Part of a small language model's weights.
Size: width 160, 5 heads of 32 (1 for keys and values), MLP 512 SwiGLU, vocabulary 4096, 4.08M parameters.
Training: a variant of SOAP for these matrices, 8167 steps.
Each number is 500 + 25 x the weight over its row's rms, rounded and kept within 0 to 999. Layers, rows and columns count from 0. Numbers have three digits each. The size before them is the row's rms in percent of the matrix's.

# layer 4 MLP up, 512x160, rms 0.145, rows 324-411, columns 0-159
095:439531494515478501485482517476492498535510501474498491526496476522488518477514529462446443509543500500469505532507481503497544483529533523507578515518469487512481506485532499510509488467472514538507492528490482529477492487495493469533468518568513484473461546501499508506523435509504514499534428521509497531518556493476483515504521512478525478483495502467514530487528520482501507533494490536504498533470529517498501527481478499490509481534501533542520487507518544525521498529477483
093:471511548470484472476540514458509496496495508480519523519507484470542482477514511520542531462482537481508493538478522454489497498466457494497517546510510484513476523473523474478488464486477520521554488492509483526508470512540508473504476491519492467522547466481479486546502534494499562523505527530489513462471491472495506517510498495519499493531537542523546497485515478483494503458483506496571483494497468506521494555483471486506484529524478448491484499535468499528510506502504451
123:520550520532514509488500544513474455473488497546500538535500522529484471482508489504482504506490520469503501515471476510491493484479488541514488528505435481498450508549535486521525507508478473519492502545439524507540502508470444495474466523475538536507518488509505507541499542495507496513531535545467528497525490475479512492494461543537519503485535485484541472490553495437487533492514499517482504493513518512486477497539496538486489523476506554505467500470496486510504522501492512
105:485534513515473514514519489497468533482518463521516526532494521470473532511469491467509504477486525519520536537505526538556520471534503464505520458524459503467501553515471470548531488513500464530527498501508518487513478459527477497441460512456491513522532511559499516509516498460480488498492492475496482515489504515540460504512514529513472497500490519513534533494502462503490574517492515548521485506533534467504481450479516511467512493509494482528476466505474489511468488498499522
097:513509545539490514541497489460514518516500504518506534478482466540515507472506519505512535507451489527468529502466540505521534545532471500558455484473471480471473495494490476484493517517517505538536528512457483514498469488498494506491528461505544472504466462519480558486546539508506473502508499467484458480542500504497532482506500475486529505459471517505461499529534465490509510465545502475483490514549514463476497500528484508544505484480513545511514499508445514490515519498515495
109:510505477490473517498513464494494523487513468488541466525536488494495510507497523467503500478511487472481514475520496495476512563533497517455503481491537515448472522484525478485494503486527516510487521481467477450470464476479460478500524500468520456464495498495512486477502546458533468551502502484486471471513460466519472525495543478526491496543507494526484507551458509517515517512517491461481487529496511504493553503533455531494534489537464434501516506536548525489481516494502521
100:484505521460478466484511519482492469515505533564491519501515481508507479505521515467455508501495531509538515504508525540516471497544560514500499463496493519496494501507508498488508508527488489547557510478510496487533496480528470487488522474519471505490561552513512480452454501499505532456478470497496512505517472526524490441533544526485508515495493484523532520469495525518462543526520527555543460505488503446526526493486490489520533508546515483492525501463510492485496467530495501
096:522538486468467491468472530502490519462518481482517506491499512513510465487495477470513474504513500511467525474495478524537502505459476520500507523485461524506460481495501446501473457472471449507547503493479432488503484466488521489511457516516528499563502483498497511503467481431470456510495529465493500503499496503477494519474507526515539511505494524485506489454493484519509514519524506521477468538498513532558527524558470505497525507439495503482498514487525517477468531464503461
102:479476536478471514496482459514439471497505480553529516506520525550533512481501466525502484477520472497502466493525497529504475473476485461487497490529499483518508499456499508544492504501490477528487482497491495459502541484479471451518503461533505504489503531505521498510487502470494561509484534537489479496498528542496519467477502527567510530439505460493514511501474516506524476480511523537523472492481534510531538493462502502428532499513513515526487514490473516509448528474525493
092:499511551551517492480481544475491498477479482535513496475472506553463438535449559469515503534478532528487483514508470500491485519484540512471484515494513462482471515464524497487537489492557490520489465457523462515450524490512505514506528488487512532501507484516532533492538518502509506513529532565525517492490506513483526529509510467488518496550507531494508527499519536475471519507494492476480533468532481493471480508455507499534530494481524489466527497467510513476473490509508494
089:500488489512525472508460519489511481481512506505525475505503488484473492506512498490556505511486435506527505493538512507557496551516527488501511514569541486527465516507532485488554521472500509481474538455518529479516475535491469479510528491543487541505509487516459486509504516523468494532505503519512443491499529472525501463525476472500488518537467514534526480510557506496495536520512523516496476474473540521520488505451506455459514509501496486449493465494505484502478503496454540
090:489498449494488467499504489494540548508527527477510467494485495508535474475493526506560515463507505492535520532483509487492464469483514492478470481540518514527501460495522492531465464496502473539499496527525501492480472466501530465493494506524477494493464518516504498512495466494502517524512493488545517472473526527480545521530523473455493493501472493444567526478512486532501476472452533498510450500487502522522513496542459542468511485542485535504483492483461508526485467539529470
089:477500474474503490493465477532529539472499524445547483449497514501505498505498545487505469519497467545480490497503525520525490472536540519533498529499509528509470554498474481505538504554525534520507510508524496490490511522506461519482554512513522514480529468512478490494466470483504479475531542500505489455519508494466504535508474473481510491513512499518499502510491516479523468473503546518528480480520461403538478478508477488528500512540498507471526480458477489475507505496501457
098:499531478517498449508474461507497474466487478487502537567491517529522488500497524546489461493536482512481511501462562492493493510490498551500527488508458486520527516468488512492475515472462482502511518478510545479520497506509480500488497477488511500496491490488542538538518466524502499490529488504508518504515444497502459526512491496476531514515491499510488512524517515511534534523475536529466535476486470500544528491473528509483478509536492467462560476553497468486522447470448463
101:480533459517502494513549530498493451479533485477482508501497499498545501467496512502545510506509495464530471495487510490506486496466521515496529473494501508500437480476509523509520528512513472523460522470514521471484515537490495522483516459482486518584528545483483461483549459504482490512525501464501520536460526503566484496496528528489467507524505495433492503556479479500507484503503530546500504487486510508492546483526499485516493462533485486503500488468516502486485517487446460
104:485490490539476497512499523533499512482498505528439512465525500507481473491489548517504522481487445480490488507446517466480506532542495535526482542479492549546471481542481513525472513499535515482514514516459519557510553503517540508483486505528524509443480509555456496471505486468493522505489528491479447528516518497493487505480537474505479496500517507506476495477526483455506472431498483494540511472505468496497506468537509517487478522485442521511500507503502510492525501480504500
098:482489522538534482519500518489487529454491491470541508506463490469471531498476507513561476537487486527504521469496527466502513515505518510520523465541501502527492492521518526522521477480501552503525501517470570472552532469520496485524498508492477481444481525523495499481484522461490492499525521503526520500542466491471455513527500522485481475495447497518521523538492528483442484552544492504485533506520513513493484499488536476497498464479520470532533486489486506534546474467492506
109:525514490532573492513534531508473523479461534455512503472478491507507512502517481533504478523485485495470517498520525525491482531499531505517435466487542504495473546526487521473479514535559489462530473534514475546500518532461509495519465498477546493480475513478514574513487503515509460479484506506488457496479478513462481523521512452480512474491506497518522482491460500499499477514493516480463527533456509490536495522513478484498509475476493466483548514527475484481501484466522513
106:492487485485473519497510526496531518518479460463482512510482464520484508502481512477498534453487518519500503518545489475494521511502499551515518484530520499564475520548492521483459466478483470463465494527468492513548510511531497533487478528498483504496508491503520539515495474513532501548476470500486480477527498492445500471484540577508504494458491508495483471491553502551481480511500474522493510472521519516520489520497526500459502493467503426501452497515525517532521469472460503
108:458445468487515502501489530491532491531474491474511486498486475511489550515531501488480507482494485531466508464492500490487508537508522469519523485457517495501517512453516479481445523522473471504446522510491510496483528497543499576510508502464523511557473502518514454514460516497555436562511519511514544538489479490502498494501474463476527529485489506503502489490508466532507493542519491531491457498517502491483536489513508487508488464507463528512483514469501485510497437492499524
101:524514492485478482532495513502492492533535517512469501502529515505508483507532536490524478456482485454521492507496489479512481500476500490545499496494456498490514564511533507523470450558543502470497494507481485519481555473519514533476509503560529483493566493508524526506513509495517547494453510489532526479516470462462507448494494537483519495470495503507530513519470452522513502480496522452468468496521527503479505485497483551540504532514497450486496516491492493453464481497514531
084:512537495519481464492440490491463491506519524541428545507487494491465483521492473489478532504496496490484437508486483545541507545514542497537453498496471476514488524516499461521493499514490508530479491492476468507516484520472487504537498503534515472483508524515500481491485504482488494489491505511479549505480488532486530517491540485513529514507537493455512514526491477472515563499534476514504469513510529502515430529508494487522459482521523530517459518461488507492461490521516436
106:479547526518480510489533505467469505527464506487544513525550483522485522485511476514517507484497486523500479535515480508490508474507479513492502426476475474540480528483482514498473498472501504502458492537525550509522528463470414472534510520503521516498512498465502505520538528493518547483500485539525488494501468480523528469492505491470474464470474483496513500506551473509503478470465536504491510502525519467453478519493534514480487513485524486540499504545556476513482491468480526
097:507489495484532461496510476522507512481510479513535526486516497508479561514471533514508489495527540471503525538529524508536493534498537457545492521485460469525507588499514457484496512503489495509510507506523481498498517502480497509482499503487511504494511455487472496435520487475482465474525507486480512533494475502472523526484520439485456522551443530492510506478478489462500504521509560514487472477496510442525472492482506499496471488516501493517509520489472483470541484504450543
100:546511481517505521481475518464530505471547462487445508503466484529498478509483513529500491463469535526456485487467518477510528493476517512551542484482473504508512517491500517522514520458502518481547500520509525515474500540479515474516488471469521517539505558482457543455528476504480492452506486527506486536463498496492509477512545533496492518469499461480471497484518538530505498478484497517524482482492480489508483515498481465515498512503540477504553503460494510511490456482572471
113:508488502489526526469507482487452503514495490453496449486508533511522510534496458472465504506507528495523496457530479507517519507519480546540496479474542521529474542527484501456495471536446483503471500488496486533496467497511508467509469492480505507499529499490531526491509474475512500471441455452527474446502475529506486482513545536505455516551495503481510536470510532504487480519530504473486505494484499514481543493479502468436522497500492497489528552523513497480469548519493494
087:432536505516488506486493478479546500541525519516533525532527460506500510472485470509466538471541484482492541503498537487493503547500542495475476524511501510461534500514454496518488478489510476473491511497472520478511527499509498511477497536494542525530527464475500492513529469461460483525484524496498560482504449464460554487484469491530550520529504493522448495490553478492491503495481463518499478477493485492504508542505513511515540526524490474494517489490492493455473500526485526
098:522531487469496543524458481518509462481514490540507563542497501540506534446485462486482528543483467474502498469474466475517485529497514486495513487472470473542512504520489498493477522481484505538535468516490522562503431514477497509467470522514502480510510498506466492502536504494482485509538490528495505503505493509500509473472483504486558524510493514537517463471496496482508547520490503451522518545527500502527474526535508466488504508488475478543515500501500523517442512467536469
102:503536490483554471510523546482526512535520469443505507514503512465552463526515508509484495496465485544470535526518485469486520500488520508486512506494514525533492525526472490527494441472509448499469514484498519531512485525509497537509512520446522498488532467514503533481548502514475465479514468518510518471494531517511530463510492466472529449461510534457472462518493494499496509485496500527500551484473490476490489536478515464538534499520486511525482519504481503500535485558522511
094:489535505483523508484527488519490504463488505508461504510498514512507461494473527515503508529524424519492521531510515510556473533498462477485498446465496521476467498500458479480475516466495495544498517502459463476517499538514533528479517543496503504497459537525494515479479476479467554489495512498470490491469493571548479534485496492453470447534498518503508502487483477529505530536491492503511479536484493529544510515527489513499507504499492455522532474553494471495477531502499517
096:489457526501496515514499481517520526486521535524504503502493471469501512484465476506497564482502486515544529510537532529513484503463458561480490506504540494491521508528531503494500487476495493478522476525506496480490517546481496499506503513540513494504510465491508559484509502491527523513527502502541520456458528484480563518466559488437487514512482480484520498492505438500473498480499460509535511511555533496494501473509525558507522474493523536473479450541502503516484492538504503
102:501464529512482503516537560455494545508512492486503465442477491493452482495475471503541523480474493529480488500486543516473503521514495536507521507497528505491508503483499485491476479527538491488491519514531516491518520517552511511437481509533525502511519495516484503543482474473511468493463456486521546484514485491482464534527467471525510458529514499464503511537527509470499491476505549527536524502540483501467485458459476525544461500505461522476474488522525521451474509506495506
105:493489497507510504516543510468510492495459477446527446428487442493497503472531511496463489474504523537535494504456543504521531496517478487502506487535474482512452504558499530484542479470530474523495483508535504512493539527503512516513547489496488532504499529497508461497471501486510514480480514449493543540546535456512478535524529481525497501507452511528501511545499469495472508502530498519497477500480536465492486481513517516503434498464503495487496484508517526493477521498492482
083:517485547499484515517500468510473519527455455493500507535533498461496489524506513502504544469464479526508552532524493490532530496462510517498496483513480510492521529504483489546459485510499534531470534503503522508480522523507476490464547524501500503445476472490481525499502483516501521498532458520498501468486533485494489542498494511491463509532557497550464490519493509498503496477524496456515438527549532511478531446459535486484508500547446509452489505522521505510488482491485487
097:541498456484503522509565501473495471517462474511480476495525502486522499499494516502526473471515510514509506511504468518513498507514467494523485471497508492492529528520512497532518473512475486503485494526508543474493525543504534491486533477522537457552435495467521510521451501494520506508518478552483492525455475502510505559514432511502552513471496520557482532519509540497498453495494483471516486523527498518515530499522500504488572537526510516489506496515511499501507521485562481
103:527492488472492502519528482476481515476485542493484482489509510543474484485520457512462496512497537533501461503472491566475518534518439465491507512525452496492495487479504506494506486483492522514529516475517520514510479537513547518476491469479475475473507475495534517505488493486480485542511463523477438487563485432494489518494524536535511473503535497519504504491508515447494474508500507469512495506459488527505464460462513506497498513544490539485484483488496535547485470449534511
094:476477469545504519473525516531507478503505486537559469492478505497525511486529484511532514487483512531491471468563501521506453524490471520492471501526502495520492503526524501475498505461473464480477469484513533488514502511457484495526461504498476515563516481478527478512466478445490484513531569524524514517480486536453483459481490496531512447521493557507504520500486556529488508518508504512495484472486476492529513471454502463515507494509469538488484467485478502470512479509469482
106:526515439496494477477476447510499473496515466496511537514529492518541485493548498515494498471516510527558510494505520531536535469449529469519501503467531510533504496513469509530531529475474476514496477506484494500467503457500490472534531508499497478499563477519524448486463486478489512505534530519523525510510444511471442518459512487534500514562522530515489483509532452508499501512510495540506483544504472539509479526500522511497494509507494495503509499499482506546515513510456465
101:506537521535497487484496519452531548509498481520490492488516528477522479467434457483532492527524532477460508543512530498467504540506476540482454498488525468506526453509501506495519483504515503525506504457532510469488531534540486535474549489503517517515480526519509504491514463519507466535518438491492504475496467468520475487479490473498496541543477517452472478491493471489495472490531508490510497526476493515465471449483526468518504497516496539486459473532493504519541516485509487
099:463460480492483460526452486478497478526487552523593515523501517478489528540505521548510469524512533509505501494516489485498467514462490478468546505538475471501559482480451496478517497513541476522539452471509517503488491494487501516472498531493491511456506488504493487504494470500473453483513546475481546540492499550530491502498519497481502516486506489539516521482506452487521504520521523502532492517524491512557517449472477509516477485520524487493494500487487532514494525501498524
102:501533524532489509468485508491518522450518537487470514466570516492529499496464487485502490508479482469503459500492512527510471466529523498490538517510510520458520494513436503507449501497481536507485508488510493518488483433480495509501527485503504502504513516475524526483459510493501462527509503502513548511500515476443486504547487560479454474488500475536520512490528471516426504529479444464499506519517492493498503541533490490466501475537493488485520554488485505464501510513521489
099:538526480512492479504527570486516472458523534493485533505474530510495481496514460515460595496470478517462469477468501526475519481520469483497525568518517496483490504582520495482487519477492515494484509473507485470524509522495553469547505524512526516481500530528505486503494473489517523522469508522469492515481540504484532509476492489482480472504521469508486481482468518475554487480498484515488493488490515507472509504504484499514520521503485480521528522508561497444480512524497517
082:487489541516548521483491516488451482549531503523468505522504531506514507479506496473493503490502495474421474501488491478528458463489506537495482538479470519499467550493516542472516515527477527535507468494496514498483504485507471531505509521460520514504468480499467428502496531506521498516482531514469506520489524521493542516487502524494477542488505491470472502480516501542486503479519462448484484454520495488485510530536551504550543543488471459474478494513517457489502485512495497
102:511506489506495487489485479512503481484464494503482500514532506564476498519487501488507469514510494502472450501539563513515496505521498524523517481500487513555493545558475508511515514495523456487529473501502437521481528496522481488499490469509521516519527479477489454465488504519510500537486446531460495500492459443471479485496486517495553512495493515542488491496449492456550495512506478507447504479501498462504514485533537515503481552488488521488454552500529508532524501499488542
101:518510514502491478492495542475528456489493496514481511542481494512511484495529535459521480466487496519499512502467514529467436449489472506532458477484507518491485493531500457489491489484514488468526475520489521541514464454508545528476509515475487524528533489521524524470475481518535508551508495475529466530534474461522529527504495497426499496509524475503504497468483532498525487479503507517457518488525506429481510497503475489469509535558533512494478475530505465513514504508483462
101:484460525512494513506487515520540482471464539515500495506531476553473508505462503500487531538531560470509496483492493509510513517527537485529501504514486491484469438528489524506489516466521495481539478486490513500507488513491480516509544499499472514489542449506520469496484523502489498546485518538526568503513499469499466493494527462505509496508478496508490520522493485461553472495535505493497542504479505424468444485462486482488502499504482504516523531496570457499465503496474529
104:501504486500511471529534477496532515488464545554548532488520494510509499461433490468501527519483498496524494478491530477546525493483536466518549493489453505486481512448480497514505484550464509499486518505496514500482488502523540516481440493518504483474501524517523534474512544496478499491518510499517504484502514471524470547456477495487473462480501504522481490528555493503518482499496534475497480503499551478546496528537495515499496521513503499455509505508579443507467506505495508
093:480525465509483482492502501562475498493529486491500496520459474496504529528518518496518555532498516480513494479483515496543494504484441493511494521504479491508512483488527503512511491489508457473509412528505508520510489536496470494512489500503498483538481470495519502515527480491447534495414527485491463508489498558508500509475495475513528529512486480545491508479540479482478544512477504520444520456529444561500512517498474498499486511531516467522504493473510454530503508501495476
104:536513548537483484495496550523463474424482482529520495517486479496471519514470533467496528516530471501488535522491547499502515510511515508527511509501519476530497491468489539528513512485503487515479476456541512491529480443531492458484507546508565508495510479497484536552529473469454517476475570534529492466517494523487496471512493511529541513500462505486501527524515516530506528505507482505525524508530538490520492488505522499502475533513518482477469474484493477489511527492530475
098:484518522517461534531555482500519537501531486520548486522501479472507478515512463472525484525495513517483521504476530551481485495529534479488448520517507510526457490483502510475533488514448506512464490488476494514505455487502537523520479497459461532535479489489512492479500538502524516497501541499592515496529528502471478472496503472532501512486473501475559477513500522495482509525539489509478537506487514496468465557525456532500496458496533495520512535487515489493522508495526515
098:509478492458513503539503541496528479549517530467508520506465476487529458503497501507489508496475531473520469517497513479495544509506480485531521528525537481519501493513456519462507496484467517488482515584527453489537529507493491515501505501505520471486518470488528473493473493503526517494533530498486534516513443465471472523472487532526470566486509521494510475498470526509527505531492499475485541475504535543500523510512511493488519526502492481483517540502451502478462458447497456
110:472521534497469469484494437463527505502530523492509475561515445531508489489513453512489491485538531484472531487506502511519515494523492540451492478476482516541539550517501478487565482447473504509517519519508488494505478508511510475511489510485488482481490470481533524494519543465446518499483495498506512510491485520523525493481505493523477500491547521543507541526539501467509487515499518516445469472530490465534470468510468517509520529514516452475482485474497530484486517486528531
106:489504485492521485460471509481492534511504526533523499502501514450514500477498506478495461530516481515499462536521514531485466518520484477470494475489499460477512518515504499503539485567501492467428489509544493486469483524497504488501510547493526506462466484540532486462459493510543549508469510469474444449522499474511510476490464515512504473488503537481498513526481534475489536500516496503495529523480503529526506506523467532495501489491459492527559517560533539510462488497511506
100:548500469458488510517504479476516477445513514476519520498500498533541485471549516483483496495526468516492467511518503500516471526496495456466479534462482463499498513531527483482510524480480490541530537509500492528491498518488467509519500503541506509533503506498491509455542461458533503483503505500468526445484515496530505477511468468508506468502543459511456503525502520459521537504522502489489515508503523491471494507537473501497499504501520470532474516470420566504495467466521547
095:480488510502504476504484509507486508477523546476490430525503492493469516501496489489504479519537485578524521468520476497478473545476526496481497502463481497508484469499456480537532505543504560509504530498509472547474470515503522515498478474528499492494534515504501497496512508497452475479475505536489484536526504528506498443489501515489505512535471518446505500495485513451491518495500544510467516484463520531523515514470521496521536524486534482476585473460523513490519507529491529
100:537496508481490452518531503476553506529455479522512485503469566470514456470511518488531508497500525479465545499503448491475464541504491473536481536433540506489495494533489489515498481523480464506486516548458503454483541541524472523480496532445547448510463535536510499514516501519468497500489522504500507483494515502488506494508499512510491533527554523500515527512493503500516493499520453506515501489504497454503522485528501526486537499500516457495481495531485470504500488509478472
094:511520483490495529470459514497483530502500489492483498470493482493530511515494493514507480486525513550494515502515491491576502484458515528455516473509545527498498509500564471535488522456499476507495491535529497484485508494533468456499475468530500483523494506545494561488523477497488488480508530484506481498491562515452568521486499521518469491499520514508535492487489494507488471481485489467507510509542524487514475482503512546484594490512490488494481446521552529513490515519488490
107:544492518491531509495538560491508502505504502493492467512511480478492493507492493527540540538477483520530501453477529527524504506475470527482527556499534505477519448498509532501464450509512506484534502496509504453473490510472538481462491481517472511538524559493506526533518494466475529474484475503498546502504508514499479412495459516481533480515470527500478535514489525510466504496466517493519496532502484548505506516532497488482505536514471521460502481490498489510494505511537439
097:524475529496486537470497495533469498474504533485522510521541495514495491496499439462436513516492564473493532534495511471456525516506503543503524465514522470532481470486475500511525518509511477512547526481489514490495514470453498500528483543470467531516524506512492528529498467466499502477518498499497474468488556536538475550491499489475515486467514524486448497481504499483543514504481537525507497499442523483478517501499466520522505510465517476510504466514482533504456491487452513
120:526521520500489475511524462496543491514495500526470527480501501525499528507514482502573502511502468492485499485495512441544471523524502469526463499479488473467491478508530513524517451477512509507533491498491481534502438517489456479474476492496513503521504531499503458465463549545487488476537526551490511507470472473484516549470521500496462479471464484525522499541503521498542488511491515457495459524488531506506489492458482476554521530514517528531495505543495499503499520467538514
089:464516497509496489509499540484514541477522480468542505480508466534485516505477515475444491500496498505504530514532494503471458511450498500530525496522509539512500497487483528505530508499497491440504508575509496487493502489500495537491514510494529478503534485493486536510517458539503463543440483472505498494480550514480469480501471443499495500525474515488516479502483521505553511508496471506506525488497437519459495507494506497484520486564513498504559541474536462448479486522515520
086:531524470509459528474550534563506497492515488459465522492523477535496505542487478495502529543545507500496517526510519481487528539495536433544518492507466481501498506470509502497516531492526470513504493496507493486495482510468543504489482521500508509501495457526539528504526507530484487502487499517503497518479515497576450511512468515535544539525465529493499489517495490507480528521548467467477500504449487455508527520500496504476496524525488484519553483571504498499494484524500489
105:505457479512541487524473488500504503559464466502525539521484513520490470506541500509537522517486505509534522512526514474467476529500474550496514424498483558491495531467475470513490528517483496445486474505500476520520440484483519524495469494468529503517528499462488517496515550513454499516528491495511470510522498538503475479493476527484497540504435498537503533502470532504465501505527484513477469484464516503508511490490500502470479463515497504483480547482510490477523534507470542
097:463512518497483484462474530540527550473495531511493527497496483496515500509516526500484536530519511514516491487523512519546492503468536541533478430482491490559500528481453494509520521511551489487566460490488498512546490477541501494490490486500511474510534476500520535532506486502516504568532515452527478522503506494517465520483493505517492527500512489460528514506487520499504464512468485515501464495512489519523532514498495521488522511476530522500513513480519504466495523554563437
090:479498502530494460468461513498526537504487538465455490469501507527488501462555522468539544536475488485499492481516424523503484489533459544529516426500515499502503507494468549518479471463476494511473534506512459488506512471478503544512483498510476506483505488538493507503506509489462514502500507511497515489520550510485508518471496483500447470478516512485519512530459469521505528478517491470462489491507541486487542531534496466476491505478478484487509530497506540526486503448496530
094:518483497450492478478480507524470518516452492527491492499532490490477447508487527508493423490526485511474499536533492481515507511497498500493506490503520498511519526515514465486523483526519474486472486482497512509537526499516470492486478549484512489475519523475472487492499503506510487450494493481528508555451505523522500494507502517498518465504464530549484482517502506498555494535509515475508469481532527549531553504476498503527504495496513539520487546551500457498413503501458560
118:496498480466501505477476532511503486528523512421488467495504485514542505495501492541506502539487521489509467461502554510482458515518486567471528515489546490521474497505436527475506517525531468467471491543513498513479482520517503466509500502513479500503502514476507517464542439494480496490525463443493490455494536533514498488528489462482492463528507504473523498458549497480467463497477507485505485471538498460526537481511500467456490484510492493481545495489484499506489504509483493
111:514488504502474522542494486497449502461536484481492507500496486478516542471498502481516448522518538477482513531498498491463478527494484522498530497494499483507509511508519480484469525445509455514473500488452501508505488485445493507537522506495458507492477505496505498486513515534456484543459442487495567447515522500549483493532534485495479497527528537512521479464509504493430524512482494478493502526524497471484463491465520464501527522510484472519505478510540494556509499540481536
097:501498504498442501476534536505489520522526485490516479509503427482505473488525480486475528527502512472487465580473503530490480482513454494485466496450516495476526474487451521506494551477557562466496496480496511514475458496523539449508493528514492536510497476517525523499505518484523527480505527538506501491514498553518512503529467473504515491522513521509475531492522461502535529519510510550493506484503518506536515513516509520524502497485490538500520564507490489504478462469512502
104:504534496562507534456505494481519495490518490514483494515531512517495505462494522514604487488483479465517553510530497444541525511484534496498458468481510525444519461520528489511507463483502530491486508464460457501528491519539502528486508507521516479550481496467506528464482490479464512490500499510512484488456552491473538468479503497481482501519482500477503500487473524482508505529511505492499503486498529482536522518488509467473526550477502495555472511506468522511476471494498521
086:519503466459492491518510504460483514435493523478488486468492500516520468486456473540493490555448527479516452489490473506496475513508554514499473508473462492530560506496508498454545502468533486464525482518536488537510517472488511473517491469478506444492513496480528499504478474480494480513511505498489496499547489517437519532502525495498485466488501494490517498463474522463482521479460529495490545504511473497477485508453467497449520483488496512488549493529519540488489482529476502
099:528497515495520470476527541493505525479491533519528499451534499455494491537491507505506506485486543537506510488523473499501466484530521514494485518458523483467496496495507527535496483492526460452508511526506487495497461540524501534476517462490491477520513525513450506512492509498508485487527465546523531517511486496526509488527446571492541487525489495493473511493482449488496456487481508498498481499541521519501542499427494513460499514441495496480517505463558481502524456516471532
097:506508492527436470517522493493498491465489497547479533480482521518492560489502461467523473493492504520502490490494505470512527475496511532494485503528531514469457476504509482496478466487467499540425521512513517459528526496484482461510495513514425442517475510517487482488489498513494510505553447542476490459518499488477477506484509496498471481533521518524513495501561526477504509479480497512491521532541509558503497516495509510520504574475468508508480491470537492513516514499486516
086:470511450498489510499533471460474531507530473461510479472526478473496483506486479456530488442479546510482488480478539486484515505533490487503542466517520500508495516493493521532525500503504546503454488495510470454496538452504488496506507510467503548548462501489531459451506514485538540493543522468502491513509498512473488531515493456540503500441529463505532513483493507484485488518486490532503473490491492496513448535494512499488507510517494531515508452482458504469487473487521447
101:519519543489506501518571509517512480479505519512491520484514527487488493492469469488489516472488544472491483504495504466454493481510474451507505533499531473480493506520570517463507506482507506460449533499518497476481520514518509535484498578469492524505462506504494491505543515546499495504482529557469529523478503510475459533539463499495487517528516494504528500460499534485486494476537422516506519510519462482458504511501518457536501487511498501481512512543521470506517465510492505
100:483527505502554527472513545505461502513462473442462468515468511483493496507543527516522483486490536523469516460502533498516526517488482521522512537494475470456499483478459557504485502497494496516528511532545493544498508503469517516550465489463560534465514521528480515520487474484464483499503498474483495455515534518517473508521484514476508462469481476472499517518499495494494483487466528521493468478502494442515510463478532462502487543485498465489483503514485481476464532517493471
095:473516510449534493538512521492512477451515455478525477478498512520507485491491514492505507492477482459513530499500465510485485451510477494535481556473513509520457529509566526503511495496469484500484506528483483554493503472498541510513475492513510535542484523486476482513493529499512489502513521497495511577492464503442518483486514537507467515478488485521553501492502510510541523531506514491451521463499487514520524483455540471546490507475510505543487481474470508481520552529529483
089:514464465506516479507478460446523507532528482514490472465525500512533511531508527507482482540502461457529499506474512478514486487500462492498511490494540500478468455487505489472470467506498479465506493463538468472452530477488482543523511475487481515455488501523523494498455502491487510498519507552467509508445476497521496468443524477471468497462537527501467485513491520461481538492491454475470506520451503556493540512467484486491500489503514494535493489493494528533506530461507483
096:509511473504505519523465502484481477506498515475503511465475482522464472492507497422485505520474472534520471492531483528518514500518507492461477484512488464426500519483528500449516523522520507494491546478509543518496528510484449514559504486531475512536495524472504543495507496515530463505479516517492507508511491486499525487511502518454501485495483523502459484483522463534525506491492485527497516542517440504522445558519495464534492492511476537518468509497463492479508483559482535
104:546498503525508541490510509508502460506542504462488471480478487516483498510527503489492471457472461503498509533512515517471472478443458501497498458516484474535546495520514499517494558478519474469521499473550523500506454494462481532506509498477497496488494491512499514518513449482475500550468467481517457496520556528556463533505488468467484480528528489478505512511484474473489499533507458470503535498523486512512497477479523531516504496505534530495485474541457461537488504542483515
097:507522460527571498474549530488509517450495498509530515503513501535523472497465523478510439532504459480522494462495493480447485508520501494461480485515513469505521516503561505525473567471522533532501535539528527513502516528502499499484514521509474494494484467487526494540456525520496477529503520524502542512463445465511481502502476474453504506490483523516503511488549490531483488524490535493510511483461512540522508506498492491526481485499490507499528492519479495492521482543442498
095:485479503470490515489512502486498498526515508503520546480511533517459511531550463534554533510531453423442547482458490462462526483527519488535486503493505501515482516553514503469473497529512523467500505523515532541502513545516498515505461496505494527461489514504482509523506496501469453470496517498493495474528490478498454517462486489451464503494499498519497451461503527503506507489512482492489468500466546476514484537506484465511536526499463507540503542519532497505485502492480511
103:520509524482553451479510489535504525442495512520473528492517561497519471455497493501527500538482501516498527443508442482501519495495540488480473506485491524502484510440504487473460496527485489514506491495500471501522492475498477498528490491478491488476491482508529518520474523497491511513509467495535477483502475453505489523476503450487495509489518530535537479500448475508510542435503504460498489488494529488527536473508507454558486482459490524525477559487503527490542508511491534
126:469494459541474497510472509505516463494518504586516514522513491500520521551495543493539475506484506486496547523479492481439495485482547512490490494504457472491538518476495496529516499495531503519511556464521520515495488503460498478493539504495449531468483484508490530514528492498468484538499501493491505515514476522489480507520474506478488508486510504491502497475496540524464494479525532527529488450516517489506497516496448437515546497488564527471531469469490473491505502505535457
094:520480526523482439520522502522547496517490515494498464496515524468529498520522526482507537517538500476483498471517512494485539491488460507491485517498525447458501486490489492477500502498523499499516511464474485523511497489541496469493476497519516487520506489448517488455467468509456545512501468548513500464492506499517492462494534517525473500512497460493499530554549473497526517463495495529501522425503523504484548518515500514454504494516492489551515539542512446528511514497450467
094:472488497522495482501487492483516513525502516469491562470488489559514465493546497521518523512473495480504484489502482559507462516485509529528477482537507528483548456543462484495538444495484486516496449516487502523466462491520479497481517541471473536517526480523510486522527498525529495499458461492514519455510467487496490499469479519473518525494521529485502510528489505467508591529517467470504495516512487521495509448505483511534501512490466507525528487496525487476498524516535537
098:498520527538497503527510492500534488534534493496509460524507473468543501509475542479499493527517495514549499518467505514542507538529492468491503495510423437500476500517555460494565499490470486527484515502508497509472493507517499510458494522481514474498486451483535487528482507503530497525503489504493502498496482525480503481502464513496523509460495496456502487498475415462501487491467552500465518543494516501515539481541487475480499490497469511487550501498506509512511446499454503
139:543469485478533480543524537440538539490498546493530451479480492535478564538475494484446503482456529527521492496501530484502488467476482504527498504540542494491493511487502508514513493526514484498457513515528495548482517435519502522501499530494530525490482476501485517489478537481546477509506508485532524482493482520521457447526497510518504493517524476489504521451487511499498475521500510509546464466503504488473504506502503504514434498510448526477521508498525495521533506523477485